Each number is 128 + 24 x the weight over the matrix's rms, rounded and kept within 0 to 255. Layers, rows and columns count from 0. Numbers have three digits each.

# down: layer 14 MLP down (transposed), 512x128, rms 0.0313, rows 329-375, columns 64-127
# up: layer 14 MLP up, 512x128, rms 0.0347, rows 330-375, columns 64-127
down329:128127125128127126126126126129127126127128129125125129127126128127125124128126127126125125127125127129127127128130126124127127125129126127128128127129126126128128127129129127128126127127126128
up330:128129128130127127128125127126126128127127129129126126129128129130128130129128131126126130129128130130128129128129128129127129128129127127128127126129127128127129128130131127125128129128125128
down330:128131128127127128127126126129126126126128127126126130131127126128124126128129127128128128126124128127130127127127129126126128125128125127128126128126127125128129128127128128130126128128126126
up331:126127126128127126128127130126129126127127122129127129126127127127129127125124126125127125129127126128126127127126127126127126126127128128128127127127129128127128128124129125124127128129126129
down331:128128128128128128128127126132128129127127129128130128129130129129127128130131128129126130128128128127129130126130126127128129128128126127128130130129128129129128127129128130130127127128129126
up332:016035255086132144030119122087147047119113006061057173210058191145187194165255000138179170124141238156178113133103115201185111168093156066000207174149149100167118090117142185165121147081255040
down332:151080081159169220124085030090181144203108144170117088062106167101024117108111148070215209236221066064103093162002111063081070115154252034046175039161137180140164090021036152130050110139083202
up333:130128127128129127126126129129127130127129127127128129129127125127128127128128126127127126127128125126129129128127128126129126125129129127129127129128129126130126129129127127127127127129128127
down333:128127129128128126128128129127127128127129128129128125126126126128128130126129128128129128127129125128126128127127127129129131128126127128128128127127129129127128128129125129128129126125124127
up334:128129128128127126128130129127127130128128128127128129128128128128128130129129126128129128125127129126126128129128130126129129129127128129127130127127125126130129126129127128130127128126130129
down334:127126128128129129128130130124127128130133128129129127126127129130128129129127127130129130126130127126129126128129127129126126129129130126128128129128130129129130129126128126128128129128128130
up335:127126127125130128127128127131128129128127128125128129128128126126126127128127128130128127125129125126130128128129128128129124128127128128127127130125127127128126127131126129128126127127128126
down335:128127132130130128130130129127127127128130127130128128128127127127129130126127129127129127129129127128127127129126128128128130127126130127127127128128129130125129130130126125129128128128127128
up336:127127125126126128128127128129128126126131126127127128127125127128127125126125127127127125126127126128129129127126127126128124125125128127128128131130127127125126127123127128127127127129125128
down336:129128127126128128129125129132129132126130126129129128129128128128127130128128127129130128128129126129127130125129129128130130128129128128128130126126128130128125129129128128127128126127127128
up337:127128127127127129129128130131128127128131130129131129127128128128127129128127128128128128128129127129128127129126128129127125127129128128129128129127128129128128129124125127129128127127127126
down337:128128127128128130127129128129128131128127127128130131128130130130128130129128125128129126128128130129127132127129129128131130128128127126129129129127128129128125128126126129128127125127129126
up338:128130128130128125126127129127128128129127128130128129127129126131129127126130128127128128128129127128127128129129127127128130130129129128127127125129127126128130128129130128128129127129132128
down338:129127127130129126127126128125128127130129129126127126126127128128128126129127127127129126129128127127126129128127129128130127126127125131129129131129128126128127128127130129127128129128129130
up339:126128127128127127128129129128129126129127124129129130127128128128129128127128124127129125129127128129125129128127128128129127128126129131128129129126128129129130127127127127128130129128130129
down339:129127127127128130128128128130128129128129128128130128126129129130125128129127127129126129127130128125129128125132126128129125130127128124128130130128129129129126127128128128129126126128131126
up340:127127128125127129128131125130128128129127129126130128126127128127128129131128129128128129127125127126129128127127129127130127127128127128130129129126127127129128129129125128131126127126125127
down340:127129131128129129129129131126126128128131126130128129129128127128128130126127128130130129128128126128129127131126129131128129131128131125127126127128129128128127129127126126128130128128130128
up341:131128127127128130129128126130128129128129131128129128129128128127130129129129127129128127129128126126129128129128128131131128127129128130130126131128129127130126131132128128127127128128127126
down341:125129129130129127128130130129127128126129128129130127128128127127127131128129129129129130128129127129128128129128127131129130130127130127129130127129127130130129128129126128128129130128125128
up342:129130127128128128129129129126127129129130131129129129128129127129129129129128128128129128126128126125127128128128130129128130127128126128128128127127125127127127128126127126128126127128130128
down342:128126128128129127127128127124127128128130127126128128128127128128129126131127127128128126127127128128127127131126127127127126128128131128127129128128129128129130128128127128126127128127127129
up343:174123129086101045110204158090189000154087039155152111159032131118092202025082177061118094109111206053172194186191206114122102168000095163210184143217194030014091058112034255096140106065160164
down343:078176203171048056133079233028010047106188093123113055200193158140131223080099102144124125216066105255162195141255220162159008172076192185100235139245210151153013117091121050095213080255090000
up344:130127126125127128129129127130129131128129127125129126130129129127127130128128126129129129127128129127129127129128129131130127128129129130129125127127129127130127129130128130128127128128128125
down344:128128131129127126126129130128126128128129127127129128127129128129129129129127129129128129129128128127127127131129127130128129130128130128127131129128128130128129128129125126127129129128128127
up345:234084094217091255159020084195110136255087159177082147255210208098153138077057097228088255024136064155238066129049213146121136255090016209161032098120145000124078157129149068029169070030087083
down345:255103246176118102148000116183161000091059175107208057158200087094045211053125255081079014188097073152000028255073253181144032230079092013112107149151116117213104132046107028065157179105121139
up346:127130128129130126126127125125127128129127128131128126128128126131129127131128131126126127131128128128129128126127127129127130128128128125129126127128128129128129130129132127125129128129127129
down346:129130126128129125127126127128128129128127130126125129130127126126125125129127128127127129127125129129127127130127128128129127127127126129128127128130126126130128126130129129129127128128128130
up347:129129127127130130129128125128127129129131130128129128129128126126131129130129127128127127127125128126129130128127129129130127126129128128131128132130129128130128130130127127127128129129127129
down347:127130129129128126129131128127126129128130127130130126130127125127126130128129129131130131126128126128129127128125128130128131131126128127128128126127130130129129126131127130130130128126124129
up348:129129129130127128128126126128126125127128132130127127127127129128129129129128128126125128129127128128129128126128126130130129127129127127127126130131128128127127130128129126127126127127124124
down348:126131128127127128126127129130128128126126129126126128130127126127124128126130130126128127127128127128131127128130129128128127128128127127129127126129126128129128129127130128128129126128127126
up349:127127129128128130128129131128127127127126129130130130126127130128130129127129127128127127128126128128127126128129129130128126129129128129129129128125129127129129126123127127131128126126126126
down349:128128128128129131127129129130128127127127127128130129128128130127126129130127127127127129128130129127129128126131127127128126129129129125129129127128128128129127131125126129127127127129130125
up350:128129128129127128127129130127128126127130126130130130128127127126128124128127126127128126131128126127128127128124127126127127125128127125130128130129129130130128128125128127126128129130127131
down350:127127125127129127128129127129130132129126130128130127127130128129128127128129128128127128127128127130128131127128127129130130131128127129128129127129128129130127126129128131128128126126126129
up351:123242110173028103116043105147065168193104095008111178189141136134122183000228195104068151171096065116042148199106173196081065230012069050112076139123086064154137059096187153117109000124098151
down351:157130193115033099071061109077144068113078118131085140092201167055126050157085175107047117068098178114205131061003120141081163140179213135097156179126125130191091164083158136071192107180175135
up352:130128128129126127127127128127128125127130129127128128129127128127126124127130124128128128128129127128127128127127126128126128127126128127128127128130126131128126128123127128130128128128129128
down352:128128127126127129126127128128130132128126130126128127124129130130131129128126127125128125127129130130127130127129129129130127127129128131128129126127128129128126127128129128125129127126126128
up353:130127129124129128127132127128126129130127127128130130128128128129128132130127129130128128128129127126131128129131128128129126128129128129128129127126128126129127126131129129131125127127128129
down353:126128132131130127130130130125128124129131127130128128126125127126130129126125128129128128130128127128126127131126127130128127129128133126128127128130130127127129128131126126128128128129129128
up354:130129131129127127128128128126128129130127129129126128128129131130126129128128131127129132128129128131127128129129128129126131129128127128127129126129127130127129128129129128129129130127126128
down354:127129126127128130128125126129130127127128129127125129130128129127129126126128127128127127128125130128130126128129129127126126126130127129128127127127126126127128130124129127127128128130128128
up355:130127130126128127128128126128126132129128130127128127129127128128128130132128129129127130129128129127131130129130128127129128127132128128128129126130128127128127126131130129130126128128124130
down355:126131132130128126131130129125128125130130127128125128130126125126130127125127130129130129128125126129128128131124129130127129128129131130130126128129129126127129127129128128130129130129125129
up356:114226255179060067089014096093035148193127188000163176117080046160015186000126079212095245245173100168154104139232182147061106152189114125183152095070167081082120122132064164181180127230113218
down356:062095056111148203168147159171255255153000125078188075181188080100229029186138183151113185050183077181193064124029121196114227024092208064111107000103074077128120108085123104172090125112113022
up357:188150000031140100060057045113092189132160138107073067125091211147139022023093255243008142168132207100185115134140255132092152215163000096145157135171100069169060117124222088077126109149144102
down357:144011037076177208119162129148198141112094085090171154093254101069120103054223096124224121156205175120132103126148066138185053065128126037096031087229101073255107182152083117211115171223112024
up358:127129129128129125129127125125126123126127128127128128129129128128127128128128128127128129127128130127126125129128126129128130129127127126126127127126126129127128126126128126127128127127127128
down358:127129127128129132127127127127127128128129129126127128128127130129129128129126128128127129126126130128128128127127129126127124127128127129127127128127130126128127129130129128127130128127128128
up359:130127128126129127127130124127126129129128129126128129130128127126129131131129129128130127128127128126130129128128129129129130128129127126129127129126128128129127129132127129126127130126128127
down359:127128130130130127129129128125128126127129128129128128127127124128127126128127130129128130128127127129128124130125128130125129131126130127126126127129128128129128128129127128128128131129127130
up360:131129128127131129128127127127128129127130132126129129128127127129128128127131126128127128127128128127129127129131127129130128128128129128129130132130129127129126130128128129129128127126127126
down360:126128127127128127128127128127129128128128129129130123128127128126127133126128128128130131127131129128127128126128129130129127128128128131130128128128130128127128130128129129127130128128126129
up361:128129128127129127128128125127128130128127125128128128130129127127129127128128128128129127127128129127126129130128128126128129128129127129127128127127127127127129128127129127126127129129128130
down361:128129128130128126128130126125128127130130128128127127128127126128129126128129128127129130127127127127127128128124127128126128128127129130128128129127130129129131127128130128130128131128125131
up362:130129130129129126128129130127126129129127128130127129129128127132127129126128132127130131131131127129130128131129126130130131129130128127128129127132127128128128130129130128128129128129125128
down362:126129127127128128127125128127129128127128129126124125128125128127128127128129127130128127127124128128128128127128130128128125127129126129128127127127129125128126130129128129127130126129128130
up363:130130127130129128127129132127129130128128129128128129130128126129127126126129128128129129127129126127129127129129128126127130128127129126128128129131129126131127130129129130127128128130131128
down363:127124126126128125126127127126130130128126129128128123124128129128130128129129128128126128128128127129126128126127127127128129126128126131128129127128127127127128127129129129126130129126125130
up364:129127128129127127127129126129128130129130127127128127130128128128127127129129130129128129128128130129128129129128128125128129129129129126129130127129127129128129127131127131130128129128127129
down364:129129131128127128127128129125128130131129127128127128127128128129131127127127127129130128128127129127126128129126129130127127127128128130127127128126127128128129128126130125128130131128128131
up365:128128128129128129129126130129129127126129130129128127126127129128127128128127128129126127128128126129129127126128128129127125127127128129127127129128129129128127128125128126128127127128129126
down365:129128128127128128128128128131128128127126128127128131129128129127127128128129128125129126128130128129128131127131129126132129127129127128131129128129126127127128128127127128128125125128128125
up366:127126127128128129127131129128129128129128124129129129128128130127128126126127128129128127129128128127128130130127127126129128129128129131129129129128128128127128129128128129129129128129128129
down366:128128129128126126127129127129129130127127127129128125126128129128127128128127127128127129129130126125127126129128126129127126130128130126126128127127128129129127127127128126129127128128128128
up367:126129129130130126128126128127128128126128127128127128127129126128127128128127131126129129128129128129126125128126126126126128129128129126127129127128128131126130129127127125126129129129125129
down367:128128125127128130127127126127127127130127127127127128130128127130129127128130128130129127127125130128128130125127129126128128125128124128129127131127129126127129128127129129128127126128129128
up368:130131128128128130129127129127128130127132131128129128131128127126127127130128126129128129125127128127128129129128129127126129127128128127128128128130128127130128129129127128129128129130131130
down368:128126126128127127129128128125128128128129129129130127128127128128132129127128128129129128127127128130127129128126128128127131128129129132130129126127128128128130127129127130126130129126123129
up369:130127128124129128128128124128127129129129128125127127129129128127126129128128127129128128126128129127129129127129127131130128127127126129127126131126126129128125129129127129128126129126127124
down369:128130130129130128129128128128128128127130130129127129129127127127128130127126130127131128127129128128129125130128129131128127129128132128128128127127128129128128131129128127129128129129127129
up370:130127127128127129127128128129130129129131127126129128129128130126128123128128124130129126129128127128128129129127130127129126127126129129129128129127129128129128129127126131129128130130130130
down370:128127130127127128127129127129129131128127129130131127126131130129130130128127129127128130130130127127127129129129127130127129129129130129127131127127127132129128126128127127127129128126127128
up371:052072139111108186216079000246123175129120115125000193163118050199102007150168086104070255104002079153162151093101190212214201096097162026062191099150133105113106113179133094131242126048255147
down371:050225143043235157064147255131126088173079089152159142050242191101162108255102000170139156046170143129205128155149100174255066110118175050000139099051225000065147176051105187000161183109130209
up372:129127129125130131128127129129128131131128127127128128127128130128127129129127128130127126129130128128130130127129128129129126130129128131125127130126128126126128126129129130130129127127131125
down372:129127130130128126130128129128131125126129130130127129127128127126128128126126128125129127130131128127126127129128128128129126129129131127129127128130127130127129128126128127129126128131128127
up373:064007106177142129062120180082231050163120025141121129255094101255034130137080137114141123098123093140194134118103037100180255158000038086149055209178155107051099008171120157206042138063133175
down373:127149079137116057133134225026064126141040053111172103087173229038162110125179089027187110079077040239182093161004158129075086108118181152079081107106255100040137045168108118112110085084040134
up374:125126125126126128127128128129128127127130125129128127126127127129127126127124130127127125129128125128128127126124129126126125127126126126129127130127127127127128126124125129126128128128128128
down374:131128129128129128128128128132129130126129127131131131131130128128127128129128126129129127130128128129128130128127129129130131128128128127128129127127127130129126127129129128129126127128130129
up375:123168248192093033030173045111010000143120189000039120174068060049214092073137116155082205170121098125162183076223063106027255214171239165185150122176211059103137154230119174107081122107044148
down375:137111195026149069253064113146096111197112252153078040173066046167028174139042224210012113226106079070165097052042084126161074154130049151084100188185061228255154100149149211189125150115084159